python train.py --n_head=4 --vocab_size=8192 --activation="relu" --attn_scale=0.0884 --parallel_block=true --init_std_up=0.0155 --init_out_by_depth=true --weight_decay=0.05 --doc_mask=true
Each number is 500 + 50 x the weight over its row's rms, rounded and kept within 0 to 999. Layers, rows and columns count from 0. Numbers have three digits each. The size before them is the row's rms in percent of the matrix's.

# layer 10 MLP up, 4096x512, rms 0.18, rows 783-837, columns 0-127
106:516477612505516590510439455464501598522530509498550532432614535518536489469459409437519460535482372503485497476518440547489464471447508496473576463536516524558497500557529530487571521475505504442479599642529532517507455590411479529498511546508493518483469495583443463436469558541457445478468440441471536518512600515596471555528445493483481500493487454458467545480515499619477489410518
106:410423570493455443489513488481450510511521478506423493445517467539531490553487505523566505517482501434404532482500440505391488515460504379536470585545547581487437531575552498532597553493541456493552418452512477557408499449519435379578428437514510446485485512471478486530464492517596507496557478482460500458450505503508528488501468513581505513510491593410495631463546464497485569601524
092:498470507568579470528526502370570519519547389495570510444469508536540477527555583450497562453402475505478580532503395457497586519459423500498444521457476453483569470438497507459482491536551568533467467339430411441489487474508487472478566426463553514511576404488486621547527526445582600550514462486512568492572551548563482563440472441383521620428454586448513466501474497514450544484433
097:515449371457492532544461500435541528386551492544556457486512455483474547510488489527485513388515500540444515454488411545520482476518459468516471501566477427454461518510508525523526477541535579479446526439507467393515592562477544498587360560441499456534501616429511508491460390482433458455484487526529519499493560517536487520435487438483510549478571526528400522486563513537501554543464
098:511608527559484530589460590474472533531488500554470556490459489562435452529524470514456541392479589481481539475526448539526474416473439480528527465477488482428484453476516574551522524491439496420401546461489426548522566565530544527436507470462555525564496573523514469466466571537542517545376417557543482471517384494515438413448504523453449512548495491468497453483508513449499517468447
099:531441532441440529513415486471520544550424516517517404495458504460514475526507464458515471454493472415481493463479511430518442567464567527559506521610514519515530548579418508487467525505577415572490397545553522462505510518525473488415436536570511460612459428484514444500471526519499490408497476565577521514527517549479505456553506397441587443512413488482480443556559439499567668482551
095:437456486627545495450452456523426528414420566584478499485414474448587448464422417591545483416419497525499546531440535412513458562517511559516523559519508476422497482573554411531468466469468539416498555539468526468519543521533489459480528542544477450542543526440501513548498591514521508451443433453483462513632497484457460523496442594456549552419508434607409505498409445453418466548508
099:567489451519440416493500483458543554508513479478555417449491536435519473542578487407496478571458530464629646455516408541472599509476557563500453481535569492466499425481526525444478491602378523524511535440443492511553462481522544482516558547482409510522465574571480511452484522507457483503508401577452463542601461490501421475476466511530493461518531510473550511535369383463529484443522
101:477538489484427411502449442511470478493485605525526542521509548467464484483521496437440483505510479519506433529500445494510625522465452497510445451539452465469530556554431474556545488490464402455525525506576429450508435510404520429521484546541487535481481403513449484435498497535398503460523434597482493479502512522564570518492546432479525486473501408517458481554561500550449531454572
092:430543508471546509512530412441480463536491550423416462483534491381488445494417459531560524410478536464380548426454499576430466574488483557474445479529507474522501556413529480489561527436490527499509513591536497444471501507487505516521470479538432451473457508442587433563527558506581450543416581524529467577417465540510521539577515474439501493505456493473489548490512402526452483469511
106:434457455470465528483599508551528526538491403549559585500513527431466507490475570546490512516534440525650513496578489427447438509517508446526588510480510493534502490438514522497549622554434552518493472508462462514483545536434540591492476491448494484481484536479432522473580516429490565407550464460517519474494582549529470487468503427637474473558623570455515468446469526530563505357427
111:427537485553475454405539478425464483472553577521564482527491500515461531549490503509398629564590568456517530453507510479498512592519543491430482464599472554455527448475546499487596510475564504524477521472459530525503544481477576450584481641530541508514542497503586516430489514484568505519451493523365484470438538488456410502479510513447499519533509450489442531562445375507461505445477
091:439549510453484487456507438464391559517511482486481517423513531542504546585460499429450591456454437507468467567534547479407444484470455519496551493542446558490515551434545526476451465545554434499530458568425397471417465526472512551466583498524428509454482508356500435505575552422540479484483492515560486492508475460534535496384528497461488573612533545453535461426501508474540481586531
101:493479469532401436416578540499556505479478523522477467478493433520515487514496490512466540410501520506589633511444484615503459528495550488532490469487482439520448509466501480396536431598540576466424438508465528548502338489545487485556492505493567488540565487400464465412546526416536472483506429563606456505639515541517476516578529496458604369536513451441500571511484497505378530516507
104:529562515550484515529502509496446474502481511496656537612431464516491603488512553522497481526566497463500423478567400526534461556496439511500478597535529509554466457505539508547436448502515469446506442571499503432487558489540482554504561524512461381478435482444503522629514540554490462463514592533491454543527515510515488558582483515473564442567469465430467527510451461489557515545505
099:521499587399497485534522544489482537548666486530569418469510550497456459600557490509474538455450527492507543429518533411458530467467459527511493479440521478461531480485511473491448496567464541455513596561585431574415515443532594477397594562569486558485455439532480515501534479442487501464491520503520506484509558482513456464468507571615486535478526560485554523575517466502496619552489
096:501498532493569539525461489491486563466581423592513470479547519575484593523510593543466475563482498554489583527527542513536525449511468602476485498540489563487571495483514468552417533513571513457496513480487504530461547414483533492453467443561605375473557478407463485519570497525388475542501428451457484456566447533531390448492472632479415439497444492537464515417547545528455510544448
103:437482475390516522498457403511475518470427529488498520437439560519464412498485512577391502611481443493510482415590476503544513519497559482408509477468554439518593414543502511412382464603557520481516525473512462540493412497553468533545510593549490525449528536523494521609617578492500417569596546482484486560574484425484500518507568530550489448511428501463567538391414441457534438456536
099:566572479585440511442434431468435500462550457568520547473505514520521474522514522529479538497559507473508428471516584550553503530422500534478403408505576515496507456465462563413466506551494498519475529498578517477452518393367486401532495453496492538585420443510577374533525533538519473521549437491521422522455525497531544486387455480473447497543498381504540538562485474636546498564469
098:451557521539512518570531514448518487524562445456469524558496518513519526459505436459471527547479453523556551459531455547427579444501536533550579522414465506503524516388534413505470544479435599509470501506507522461522461530531425479462485395629554538569496485484485475471509473468539454446546507494570539505563659469545489565425525528564488536509439457491546469595526422466543444509498
102:560440523584433600445503541529527498491485492452496487502482540401542539514471477494557519478524450534560499532510505412468491536477508491507520508534514546477488541404496473396430449599480454479470526470493417523422527514561534524434523560502439591464466516570537685473476461479456588418467478494584498491529579489502501430559519449536444548547535449393477424474442558521494545514451
099:551524497488541400540607542504411457492533448575481590453598422500357582448492516489489604458467542470541552498460520475608455603519504521520492510500481429513471486523498527629485532444552519514491523425510435483532582474498479479486483404529500472525515451478563515596538563500516486437357472579577559521467442459516498507541541570481527531447466488546484527523347458442440472480554
096:466466544582497508558550401508523438364579498397472524473397431443521512429517566571526472483589478489446438499513431581440506410454545488475585539523494503627470478492531383567448461516493528566400521517468490583511528576521480443404561504521600509473492483447509469499506507550529546520411596535459623444371496606496553545531520464415526462565499497500500517531484411514579584519398
098:573508536531551458467513571475518469506564536442490520469573586550435496520473582414485484462521503483504463515515592577463385503518558558417579532459531477544445548506536443511471449470556540509504562472485510482507489523442478478512497508521450550439553552580475558512546511476428532540474482441512449517530512526532554543505548473399460488515452500527488482444542577451594471428482
099:514468350471536434514474500436532461389535563459493479486589512451504452449537481511522474468479492485445549494479545496488497482501485507517616585496531462522495440491494361486520500539456391462538501585492517637499527506582503405559501477461477489512553488480531482526473496568510499501527396512458537475498385482448550468415433540497441516523464463484498517558506520562503524488533
101:441616438479474559413369555410553546552505506508437486548537454448540398444523557513579511540491426573519454544452533529409563460474619427506489606440491502416502501556520522436441479499427536458452455541501521557424409435494525448531532541486583451520428546493494459593485483446418495495497470471485411475481524580531542547439547523545404477566470394479451529507502567430505527466493
099:467434486501451487538444550469416530533602605494522563443614416576458515451465595443541503522510539496509565445475459575518482520487464497525573532531544504554433485473515438543413453538568459502506412513530488491476531474575542519492439573560603404511514582365372533567562540367456458460531486566502622488524414460574569569484605519450516511467497468520527445419480429623505497557425
098:501444474462536535410548487507407572493511420511537492439522439445500516536542461499506498478476513518546562490493557589443448527502478441603447496565453441551624563468519553551530524517521520491457537470406573556501543551589478515515449455470514408465492497479500556455433460507481513461461477505636509530532514487475617585475470528524515506467561501453513402447485499541538528521455
105:477550486530592514417490521498561552537538511558606572476528539507528447509530458456512516376478519514520434504527295455607540568508438495492553489529519479441583489497559480388547469564503496525418463524462460520539497504492592481568423513519495620596595503568515445475573423518506537510583499560516535511555486516495425430500436484556475536486437462512457494471481440558566521479509
102:525470528550529568489478499494636469523608519471454504524496439525478502601599527501498451500485491535430432473568478348464444490419485506597462413498566473501517486483474531438484534500539526476433412453553483549503577437521563519542489505455583415529537592468476513543577482505457454526568437538499500435485549567538484514539489477465372559521507444500455483499463514396529496525450
091:607557560482527593515476441455465515529468506458504539569493546555518508485505454545490612481554504532504610483477429509542496545497405499449563518450476498444403433385496505478482420610483561389529474477540587574485497471503404489602439527463531566534521469481401456490582563538401471477515437455487402469499515526497555545521500500482472449459527495371470515494573549528522498463561
104:488547506557411480557470524510513521378522505482449517507567457481552397518554519559568572413503534605591516590523555556412533595502546533409567410534459485528473452544480519480395443484498494513439520508472567477566382499466459458455519538502500438425494535517517560547468520482450419439436405572486558455538496560401533509561533455512511472486506372566481575539524448441524487481487
102:535537420475522533515516492526492464545448469593462461387405541447440518622597481441438467470545454502481515457538467436522539483420602506488599491433581466563526536433569509475529509514428425536523496436504483430490531598432541470562414495586498570514491553521537443472444463521530489484404480523568489455507483513643509351459500456515497502484516510534510588479578495638519510529494
096:535519554534466471466512496512499464533484531476363560542492436436518494464573553377530489556513494517593576531557481638607427514498489493519471472539434469467467498494438437442475532525426619509525485487574544513488557566459526489563608502538434534509460489510439491524480466475459527492527382439551484475582439523572529523527497421484405488507522466427488450444605528463466550473535
102:509484531544519560449437394501597458419516483449587490421495443430547454475538491547376570486470545553503515531540515538488450473458509442507465502533469461507543489413373504518476547464484546414524505541553554437495567497531650367467464590397495515550470499500475470521498546470583522467601451551479507513512458491524470445564479502476562477436572461464552415515475467512442542572473
099:458480494503429494493480519406511572482491402505522474575551575459525580500589524379531396538479528553569475512603522579557434395503483506445477456491486518520453438462569551548465466564450552493428543554496443467472494468524503595564425468609544571540492470509460398442470545492506517513567469516408449439422394480557462462488551588488449467501440485487523574438411440520474524545491
106:531510462468530468475574505457546544542474470530488517497489495498518496526542480479465443512556303529552487538563439552436467516495569492440574547560514530573438462417511404383521537525476535512554523498486475460432527508492426548572527541488439519496515534571487534493487531490506561478434524541406465481519508460519571494464455431571435509510429477540479550617508438373543517518440
103:479491444540475538595577523472526586417442536587481397436510565504455570474607519531368470488491487509501479536505419458490462547431436519440548563512539478448525485468533479501507458396600471437453426446511556452523457622568456502513356504538473506413475516489573546571542509458517465514459444451411522542490413452431477456486515547532478480521531487501555480458510526548559439496440
094:440444512601531471557450429518459559472538484499521497487550477542447548468502556504438496467532484483570511561494627514576542502535428466508540418558430587474546514549504559510418442539485536529571492476539544574516525620524554356564516486613528566431491555560475484595522509518445553498480450428432487423505485403430498583528547483533448463460451556530482506494551526445461567559426
095:532477543461526509556565475386458508414420476439508529533497504529581586560463505461465501551518570406492484534455568547536556572528498485479474560450480488568446536491576497455382552488511521563469522508474551394648499557523529428491451409482511502590575509575446451405503469481494501511512479474505592521526570478479462461573493501361540499485476540458534532516518471507506513511488
107:463507495461498509487471603495440570425503531575425494483465542513551481511498586449523468506532476596493441458487484524499589519515493594398472491494437567528397448485491512403484504457534588437544435517516411409493525481571542508486546443567582588428507461452461495441461567483474424475453444462453569501499541563500534430420565519422495531457538492467463507578434527451499470546410
101:472496496480480478457475512478463460542409520518492550434475470462479463578454503481472555515523533520518495536404516446530492531515523543533397565513501574506498405428512466588549484502600453498465521432545539533590515520500519421485492513472527457565575403515549537464613519596440440461461419479439484493559553510534573517390500451574521492484518535561583426507549540463493497473537
113:554474612504510490411462541475412542575554459520545499597521470562530551502502503495417465558486504630485494509527506508520460462437569546510518543499572528494513502500473559546471538518444514531573507511502499536659535518505448472552407613438483472466479554516514486402517480407526417498503518576545496520487451518544490449507585501379509465549581513432544541479468465591531452496408
097:541580498452490477494526532442469400477449571461488494423451472470514530525480511538546415519422535465472584469446475511541450519488462522454561562468540535470452444524542522584525474538447495566495436522575453530458482544566479447530462502414544413484482543430501537453466515493403481462557478567498573532541447460479448417468542494484463431508403443429498519531517512515524475513463
095:520505414455542400477381509523523542504488519537602532551437541513538552548519504422457474458470472501482454488484487566457548538495471464548530540474590492495498493503597498493532523462431406541503518528433532576494535468522496461555549506514574464524440550552504522579526458524516523331444562529565445485532519475531454488525497549514613409484365442567511544530476438526523513512456
105:565496561519473552441479551508468450525473469440527449507529464586567517529516575505472435495498497454452563513527434537572466578475449430534486371572418484516429449475545556449422471483579439528440448488481442502541569472530509525444513535465517548495509447516551453475573443465443460450458566523585518531399490542560457506548484514548510464501532519522604478477575503517537482525487
104:547536466513549528504427532423399503441540424537559544489547506437451500521435429488495496535506539445520553538422538530520515505512495459479538463464436491468400541464568487561527490518455429431430402475472526524554462514477515550519407514531498475501462475554534524534469441447447498519451455496501488505560477506497452560463464564458506541494531477560506513557633458553483582431538
095:453441598478533440474484467549460577544455471410558485520487531489470604568531505525540472421417433540444503453519480489487554534569361389492570529467497505511473578505534491445483556475559571521497503506482566482446437467518519535445501521501523544508564543498496533516549530472480535444508473564498535505543438454564451538500466454539470425450464487545587557500570464503472494445525
093:455485523473510479495437471492500522520504444484546494489373473519472562520511448514512560417473495534529511547472536432477594529539475571340452535503433508471386524555403532565593428507466436506476539552533514471519469462512498400558431454587569470487477496408575475484425490465560500567527524449540485510464497580606483542519569523441624477478517436602430470505464424463435601474493
096:408538431487497493537444489529487523631527527539519553508457453534475551593526483439443448468438554510459617472523509530475490480417494453474501442484518497371447423507465495560504475442444524487428492530599441553460556507437497477546508473469513483467467572517464386570535571351596504494510513451451537457575480518617518609421505533603553416480482434517526454492515487517426514579506
105:511495519581455490518525562451490454495563419450507490537560475550462441518456450506503589438466479412497503480455399437545416579460519481468618512542446477495450479469538558465473525486465385578452512496474334467446513569481488487543520483493562586470469482578475513484621589467516549555492512486536530560555515495454479503566519526550534542534521439490510467526547427534488561525415
104:436517476449513470499488580545504488492538563481517501460453498498550560566480464601423540458436554481501569444470561529533371529469504565505498551402533430554532473470484437521496540498494560539514471534501472608596565502510456529486599512456463538527541473484487500484443544459419507476532513480510477586525470421541475489456522440487443536458520428533532485344415453497571458402541
088:533505466538504514560447457425473529435401470442549442514506520480477503490501530525423487482493557594545475488627524512464383484498463453443522498544489504609564546531483483526417490561493532562568504551608393434482558470485534494431543553482434480504400519503502505580493575486504493493450544604442462544465535520617525459533521419517477549612429423593455460555511475477483591481519
094:498504500533517528483513410567523491454513467471497581489472542476532569586501444444466539490555518513463586395637507714492566570403502461463501505367465497509518397459565509567584562458512463485549560429505502435495482494454481502489493444498483573486458411567519569522474509489439422491497497590528583530500582459418509518571505459407497451514453568475529476555548525577411456455419
105:482446514430446554446495515383477488498500519512469500515513501486546475546520538399501576547481477469469601487505565497493555534410509470558391638483448485557561479478462439431519533492461493443454563495562538488473492535472533464481537507471394471473427528500474522468457522563527520453399472548459553576386443518557441503427452526527564552495492519487518524499484532486532459511413
# layer 10 MLP down (transposed), 4096x512, rms 0.183, rows 783-836, columns 0-127
102:493511532578588570607461490505527485487541553483480445478499461405508536589509538497556514491453529564542568402524564461528538591537506498477457523456533475464536446497414454501499504474406504533492517532464491647491512517460487475420542485582615396583469526549436486416425552477492546470506413533460478472501472526545533525419506413557528522479505550491512578523562447563627573530484
104:513468479562607478442568527395410476536503574524473538536503485496547489574461551461456441446540417565439526498489648493551540529526548489566495445485505564516525514545510577454569443437515520431523456502445545480525584556543501421516503564396498566499461503554514489495521502443525480450428567500399487405482432552538451477446424526476523617517528417538452514568551556519499465566417
098:592429597459494423550439498582482524478366429410493514471513556475517465542532518402509524461544479553537481509519496412586507550540519563551527618436538471490541452447498485436495530556438533439499497464491507568521475474515393525586505526492465525430546476490492569448543558466510429435473479504428525446480481550480521463434543590482526553601522577580538575460447436458549486583473
100:569509491513502504470524480541479488508616501554551517592528483505443568548557478482470586532518481444474485556448528391522557481506519532391473538446497586457516549482426552544556496520500548512568554544474477459532521450477518542548476560383486485467480530462457566471535566553524520522515447518526488510484505484460580460461470571353509539527393517479445480518547574507443532500461
099:449463425521537477359507506549474555421595562498555524533538542498478496439470507421481419493465479490528474495495517491475496499511467492405535571486577499589536539575532422498502482377573489547518510507521426430503527514583590622615516454527509572499537475448558471469543566449437390490497482427590527561548488542440427488527515416521539527456417538455557457455549490561432486438490
096:488506496424523538562602428578416491532473500465553567415457514373508545406489486540467566506485512502408511503421500449537447488541436519515485510524568550473395555476422506506510504498508527476422435466450474564604548546558504562504505522476471442450489532407512479470373460512553530537416470417452494510493547419552539413469527459549548494488492456545515551509564523521460517496518
100:511487505558450469392439524460452463527507534421508367488503431526433504495522547467494503549526524483460436561550497497492441497506437497545573441502556414448495545504408512478573496517513408506436606518518451579466468435437497515511496533458411597480590442631484510465495579407583444461496570456448495493586445594487496491509483425405498453428431391443535511519553514506577636517527
097:519502452470499525457411530473510549519465613536431473418607459584467450485531460525485419541478604454525526415467550455435532502477482410549521473505516469469488529456451393539497477453520387577426471451527503431538554539455516541497476529453517542463538460415409521498481449502392523497465549508392498418466482482515583466514482507529527510572464523467580477534450574530507501523550
099:522551476438466562515551491484591544454465495541506623513468673499533496556492528591509570476425471507496475502461483457464536440497530602532338565547453565529568527541553478541539375538573556411547420426528519574511569470540467439491561480498515608457484441548481494529510527442573557458429515619507476513523501434452390591500528524474449577447570545479503473472512415454464488526536
094:532421516437465431605462524420558534496584493474493578535529503580446616418447413384538570523466519490513600519544463517504510465516540509426545509485463540509370433519527539420594554600470532509461549440486390559531470556484518477503423496471503457475523511525472538507550414476498483523402512452492459423454452420536559475445485530498527465480521604506544399568484527498516509473451
107:484583520513527418489499471565505577391478429476615524508434434473466530450569553593548591471483520543506445439557518578481457434503485512459544434459506589517501545433425526489494495457423535443555539337494566479500497547451604575556489516457517503470542557542434472560426427496450500500463467466572455509526565497523473563503526469550508417477471502465542495495599549474450511435472
103:524496462482433489382534518489588483489493484486500521422497461566502407518494582511520544482493505471487588566531454505551431510445518542444496457573499514491407567493524534448475533446563508418469434506553439543516534455497432554450480522559400579543481583516516517473512567450476504520526526563465565461467479532597482499501523539513455637505439519468506556548492491457533444485498
099:546584528514462561515464461505490487484492537526556399488561532502522540447509532537435485422526475517485437523441539492526437540511531452404410570421467430469523519567543467384504626401463423565515462451487591531481579475487495513657538521453611511522433498602444453584480632486459461566543541518525508506461521573445410572557585613486487546488469456544507574605503418468593498500500
099:575465531489557508474488525448552448562416469522562441486476612496481594452631491561560422553482456552532509527505462445423544481580567418559558448539542452495454516547471507537479520494445492474577388485508476351526521550456435429519519490435505548560520494504471514516565506578487479416523525480452435523487409522540491538476471607528505487497494437515460509505491446511533456472515
104:488578445575603472504497470510491514475458418468531572454606519466492513452460641563494492647514564487455507456426452546470504528475505541531483542460466518492488484518467482516503496439448480484447554450561466574528541464508541568475524478496460604503498519478519497533515497588451543556474502456510519493459504482524577555500467488439492517429579523516470381563542467505463542415559
095:501510498480415568573537532525563437549502518500447516533457495556417525444470532521454507488574520573461569535508557442519515537497594495562543474515481525432568501498502520417389584516502524446441472462498545470424376539490561560495406435537531513445442469596477451438477416500488625454522645570534440550460451505566515469433484534497441523492497525554501466447494551530467521496507
097:530511512478460560474465528509472489553514478492530494470537512510432519528474459517426451589367498510451462572546500522472479455464495523409495580482535496489426469536485511520557463400506546469525420496518550452543466505473558542404472616477501545430564558599427485467441452517474490391490559578499502555544421516501515484518447447564535544543545542458588461462432527591591516505510
102:547488467494466422514471516537409543490405490543500512521476520551484396459602583470533476476463543547600515601588501474510457492397445578479446431466599550412495547536475522569579466474521645481550552479554509439442501497432545523473510442521439557537496442489485525487375613486492444475523458439381422520616556459523562485506575562433452521537433602505578465512537565560563446490443
102:578522524470517517523540451551664554472484495429503590460508498515577471389461503568468502469522524433433487542466500449419497439452584558532437490565582481466435542446510505551529537410652566514538544520490486459628463540486492406548469477445558553509543528574459578447589549501555512554509505508474499486603509498538538468590424497496482408508640533527492508393417576486511518498519
098:497501541550499525416571474493473489500540534451527486464550472488496488487417522470565429515516484560509436504471550508448557451427478465490497528493525538519439499472446566453559488523489527469443542450563516475506474536505505551499454437635471518544574461461478526608558481502426531432498457448534497508553504470430480569529519498520509429552429568559562531436565659462471538473590
095:494497378524520457530405489541507492515500537442548443461540471443458493444482438385470507489533421546421492560515516493505430433518513403482497507436517506564531441530540440416484398581483493599459444455483502452525545479463433565487528527474471461420506472474529511507470450544561498495470542406497440481463467487434447428465464426568538465568466568503535483507485419504548461449391
099:634525565495439538511508448553428494580556459479582545455409446515438440554539500537505488524457585523470577471462519508554542478529523542485488444465588570460548507519571411480477450563501490431487558467495540443470563486452544502542455500493423453462539565490515454527575566605465496502470581520473507543498562517495507616482467493514500509471510538512475518606476537507418510495494
101:418556513524582512417450449472585376505467511495448516515579458477513593476508444471498469622427491488548494402508488574525456574475530422566463518437527606483568460476466463417441552479417582590529473580476518391479551570481513424492492503445417491537429497486410530511502494572392537533507488516367522507593469563521489529448438463456468426508425496442475460449511517437562436505493
094:408527422503507474468464376620573542492368486403489504417501534521550517528487444424536524512571509455547514514529451443482511520600500554504452464532539551441572504581478496520484465559515533597512526541536512500498429446591393455543487439483461485612486482451493516507517502436449371506473555418475456548495538412510512454456469479559553524432526547471485385509468578426460511522448
092:504458483519475547522510526470479506463416572543539492457494438530424561429516534442463534449494462451522411479464569509501466500563402523514552584500489539476550550457433478533445535442547462556450490495453507440551450455479472514463587414512528468525468481439554449527603474413478540494498451514397478418461531461390548484483491484523478518484464491523457486545482563563546508499477
100:547587470480527527537547375494477538553545430475572561575465511444434464529470532472590525521453510524462533529479548527584455489439504545462441452402495519445541414448507512465504534530454432566454558513601581318419467497507492531580544577598563508452450431576525502494504569455536421521441600532439475574535533499438416560526499520447465486466383503493446415560491470531437478526571
090:421456516476452452506513577626461511510524505500490471530464530398600362492575503438405536419519569492528483506449562345575483494409596509434503557510561529560565605452527495585537388510453486397604505449554439454509619445486464553510440465494518467570467476459477567528490453422443489512500540519487448534498517543458478451475554468517549510515560475544513497450517445464528445462508
100:482505506554484507472485593497541533454539532493502416504470455505530496466411425482571530404487579397519457576557495454515491455494538537432603405509474539499461501499554442459469449461571507485615509582485496505533570496510455506447475558462480523447550455426476486590518542519499479436528511483478545493529511492537504482537483574561521518444570542491442553540433515512508475454470
115:536477546404450490474550625398516496455516537635505567537513475643505585499535509521564539378507475497469431481546469532446524533595546518403509531485501426488489478526553501516533527571444406504500457536512546516513460577498580463465460494483489512571556490514449595496538443582540536530515485550538458416443567516486571460398600531479464379522492535509474469471496517529533494441556
104:517495571466534444416503487582501496467496519437493420516505509486361526509441519488521465511512510537486482592526473500540369451469613436559510443479479580561516479543538543478526500553472492422557536515495545465474523481474458487457558540564453489490493452515529440384559454519415529516503444564411512478465443492512511543530586528483508555421489483583439562446500510368499503546407
097:499447489552500560554527553515486444422456474574508599514443499456489462539513579557589400529567560446619596469501543477538437584468492498447432463527450539533475506487517517462524485489473488549471562486546509469632506535518401492556510468460399572543515497495547478423578517566514494570537531564523508494457520507435557616502442506538530531495479418545511472547450445500615508505471
105:426519426511471487483528475525507504518476474502512487506399491522379621386522541464562403547551455547558485402512484475539417524521455498518550476474546548586478497546514458455500551515495499471532489528433441489558534355544451475526483492651486556497508559453496547599498497477493457467468522474540455416473589543511523575475551443510518499518404575592646556469575502558517589482566
111:508608492424487528404494486532465517433611547581549512377510576459448537509478476510477484485498489456544463575482512452507488535461459598440511599428538491524536445532529465539513463520591441512541548488496513555500551519544551531519543478613517511541507487507536421634480538488441442518478412557505492420519497437536542385510446509439473444462443538513414588491549463537473481526411
096:616472508575487520580450498478493621485502483394533516450438518532500496460520547484625456448510571423595492436590450489461602498506381472447457452405456470486423430531473514544469472505520536518498550620474504469549602494697404343513482497501461430536473528445532485467527389506537502509483526492482494504412516449519472521463402561503531529483554500543466533609483447565485521605503
111:500492449467481474549526456492560491462433539415552520462460481513479507563523524541477543506483587481557427435535544636392506482549531520455556535531613432513550403564504463598640486446511574496463432484538501565592443545509507461441430447467471464481544582413448523513563488485550463408545519445504545580507460432510562481541621494477475398424533420528561453471511435442464436436556
093:502487518411547541456500415557443497583480489533525519437402515502497472448526446457554564457466416480510442516474493431468494495517437496492493423497608539436453420607484478483487434549532515585445355498588452492472500500549564487381450497478508366486523473444595584515418467577426523494524487547487473571547516479423455458466485519410464436537542512489518542476522655508417455455508
102:492524445480521544479479494511599477515525492527502469550524593447458455480442473472439416400543451521477521558441421532469457550531521499562487544486490513427528501549400479593522536417532505541504510498411598469496494480523596493456502475507466569481600497514498473441510530496518534489415518444452522408429458409521446451653491373516521439423455431514523530504534484478513457469509
107:559513502537489544498597415474439513528517468489506436461554480569563454550489519521519484561533404597568555545518618423559560517454550531489441468517416463594510540488505557452563528499468440481384480490577533398558432484527532436421516454530570544597447529422550615491613419561460487484523444465464577432529437475519407505526443432492538479532581487507446508529460511558608492501548
099:521510494501507487393541554575471563504509545480497530543474506572497524467426516492526523547474595474501568607471468516433446513434526419453452588529553491421529442427454533509587429429521462463440520425646510415398557462450494503504506525443512486525540528499434583424545449540491429525502582484459474490513524543547586460540488539468479521538511478548544470487570483518542532507464
099:440449551481520523454533511447519476529417580468476453505444480420445534531469526542543519450506517448499525473482449371472555536586512606507519566532502499495481534588532444446495586510520532505552483469443502582606491422406560609488486519533523588512538506410539460476463507469450559466513515445474594463479523527433563495417466539600544600537545450519482483538556451508689513540488
105:470495531472517437486443468479478511472539497566555418495593471487506477519564452503481575472485589459530484494496588490491480436429506445544543489444437592484555556558454548518462392619403473480555497466523497581445545525508554482427508428521491475485505504496550606481494579562471565615493496462530563526561511458504412520525526559406423527471507517584475582478568543518499532403461
108:494475569454482522393518547514455536510427512477597512478548504508488487490475401464494481491503520475507496481413511473504457536555470501564522463486554563528503514554526538545492477507493425510540506425516459399492516457486496491578463582538499515499428451494536507527494521527468453484418482506504455498511467471423456572461534554501465494422578511454444518532505485480524454571534
105:484455420566463558466488638509469491494521528551517463420477507620542461466505384550494470553502475426554489547493444587526580473521498468523484485436527579395537489407454507519522656529481484552455480401401434574605523517471559529507401392436423535547530529492508487473539515437453439451538551536482420519515530459551511452587634591502486462482489555551401459523488515490477524528530
094:514500405473541556432546432493535545430512548539553446513494506505445433407505479524446486550442488584452569562510520450470484454513555460547507473486473492501597525466452522562559563522393520507524431509488543493414503513537475477420474530552605495452490451522402544484561511511539499468503507561540520451525501493444472436563547518477495569461512653583474470387423525574538528492497
092:601568507473493569494409472515472413506389520488427540479529504499470400526456410527495490620476536594572439485539479523578482568456514460570425445461529473476516481567494504557494470391519501559490615465475466505557483508427558594475496491526514488505471495481525405512569560570487498550425529458490462493461505384467561621473484583486461483466416502583419495531455530526461544481376
097:516546470526321534426498469544471414443552512394508529438530514530525502551462468497475510366461462477463548471559508597424499623457498533521393522457452504513493451508502428450510473492549488486460518502550576482465491520531496548456446468433483469631458540545473507494543570495494504564574493456509570458524510489541441506429479562493480368486619502524503449510586472588489459518439
097:488537583450506443476534469482371480454551493479570476497544541491584460505494508471512483491444474482569511521449609538610548483419460539473497474470493529503382400442564533581531611550566510546544476516574525550526555545372491456552495586522560532424550413514397481474516538512510495518454470560559550486545494435537430535517489495547480527527465464486518574545489517508495515460479
104:416583532552489421556537495487511495521493455458456594475418469456628457526505527506565507427514572493530479547451542564540618488510450562539513491486458513609458495535503603600528510584485526475485458500453361482476472492586404425500506609526469583471478480440513454489420446492503472550468471459401520506496524525528541510479567556499499511527490375610462535534568414520625451397598
098:522470487465471492460410562500436442427466493534489448471496499522514517509559473518442547517505473542459479499549570549444502491392462563646552452470497512442447507473544478530536466466525463456489529490527515494529464480488515432391503510373485522522532589551466542535485517491546489481491521376501571545489532486499524519506517499480450460509493477398593512456481440559552493535532
099:505533449489586550582449442463489521487532525634523550572495489521477364532517582503397521447504482550569415592432494468529603558428408403535485575520467507546525503496514507522464540515500488517525505521488459541478392470531590466436608463537669449444568458565637475581488559563535468482509495434476467471471483492488463488567554557531534564510456452535430428523464531449475415433505
107:494632485540547481540546598568416594533524601415514572434544536552501460519497468519558561521461486449494568501555504533576468508467488441437529415585455677567532621474671584496493489434444535494408444488442486452512504451475526493501511447551594503485519487493447489488606477491555459526511484485521434492534433523460429499524489521570525506564422536476471590467478611518442513608498
102:464471524477529390471481515614474438528436525451523534565463478465480540499489466511503474555511538462440546553588514427510455486526563563405520527521474494456610507468450548414450610483500509498511504526548437459609470420393582538513454455483474572478389474591485451506472440476459509578587486503487566544522543532462508419443471555555526504516481546489461496475480540545520569448599
099:441571546431569429538477562468518445488486505452487528469510651537579524422544482505551486496571485556525528499658468531528529493495444465487541481413471519569487489485561517500475453504511505517446515469453504405515517452600608437495570522393442442492419561511429535489538482429506506437450498433437545504508572545483505504504524546520439490585498467478429477484368434541552449519470
099:536474420438560589474480476533509521534459482470498479458535380518495448503548494540544452472546516481542440476400528570378499540532604474472432496434497546624551554501397622569443592476542496529540438475551457500459508510541521492457561467470482509512443564446572463411543457535550536509440462483609520494556513468502389482417499592515577505564414518445566556490546597533525518469454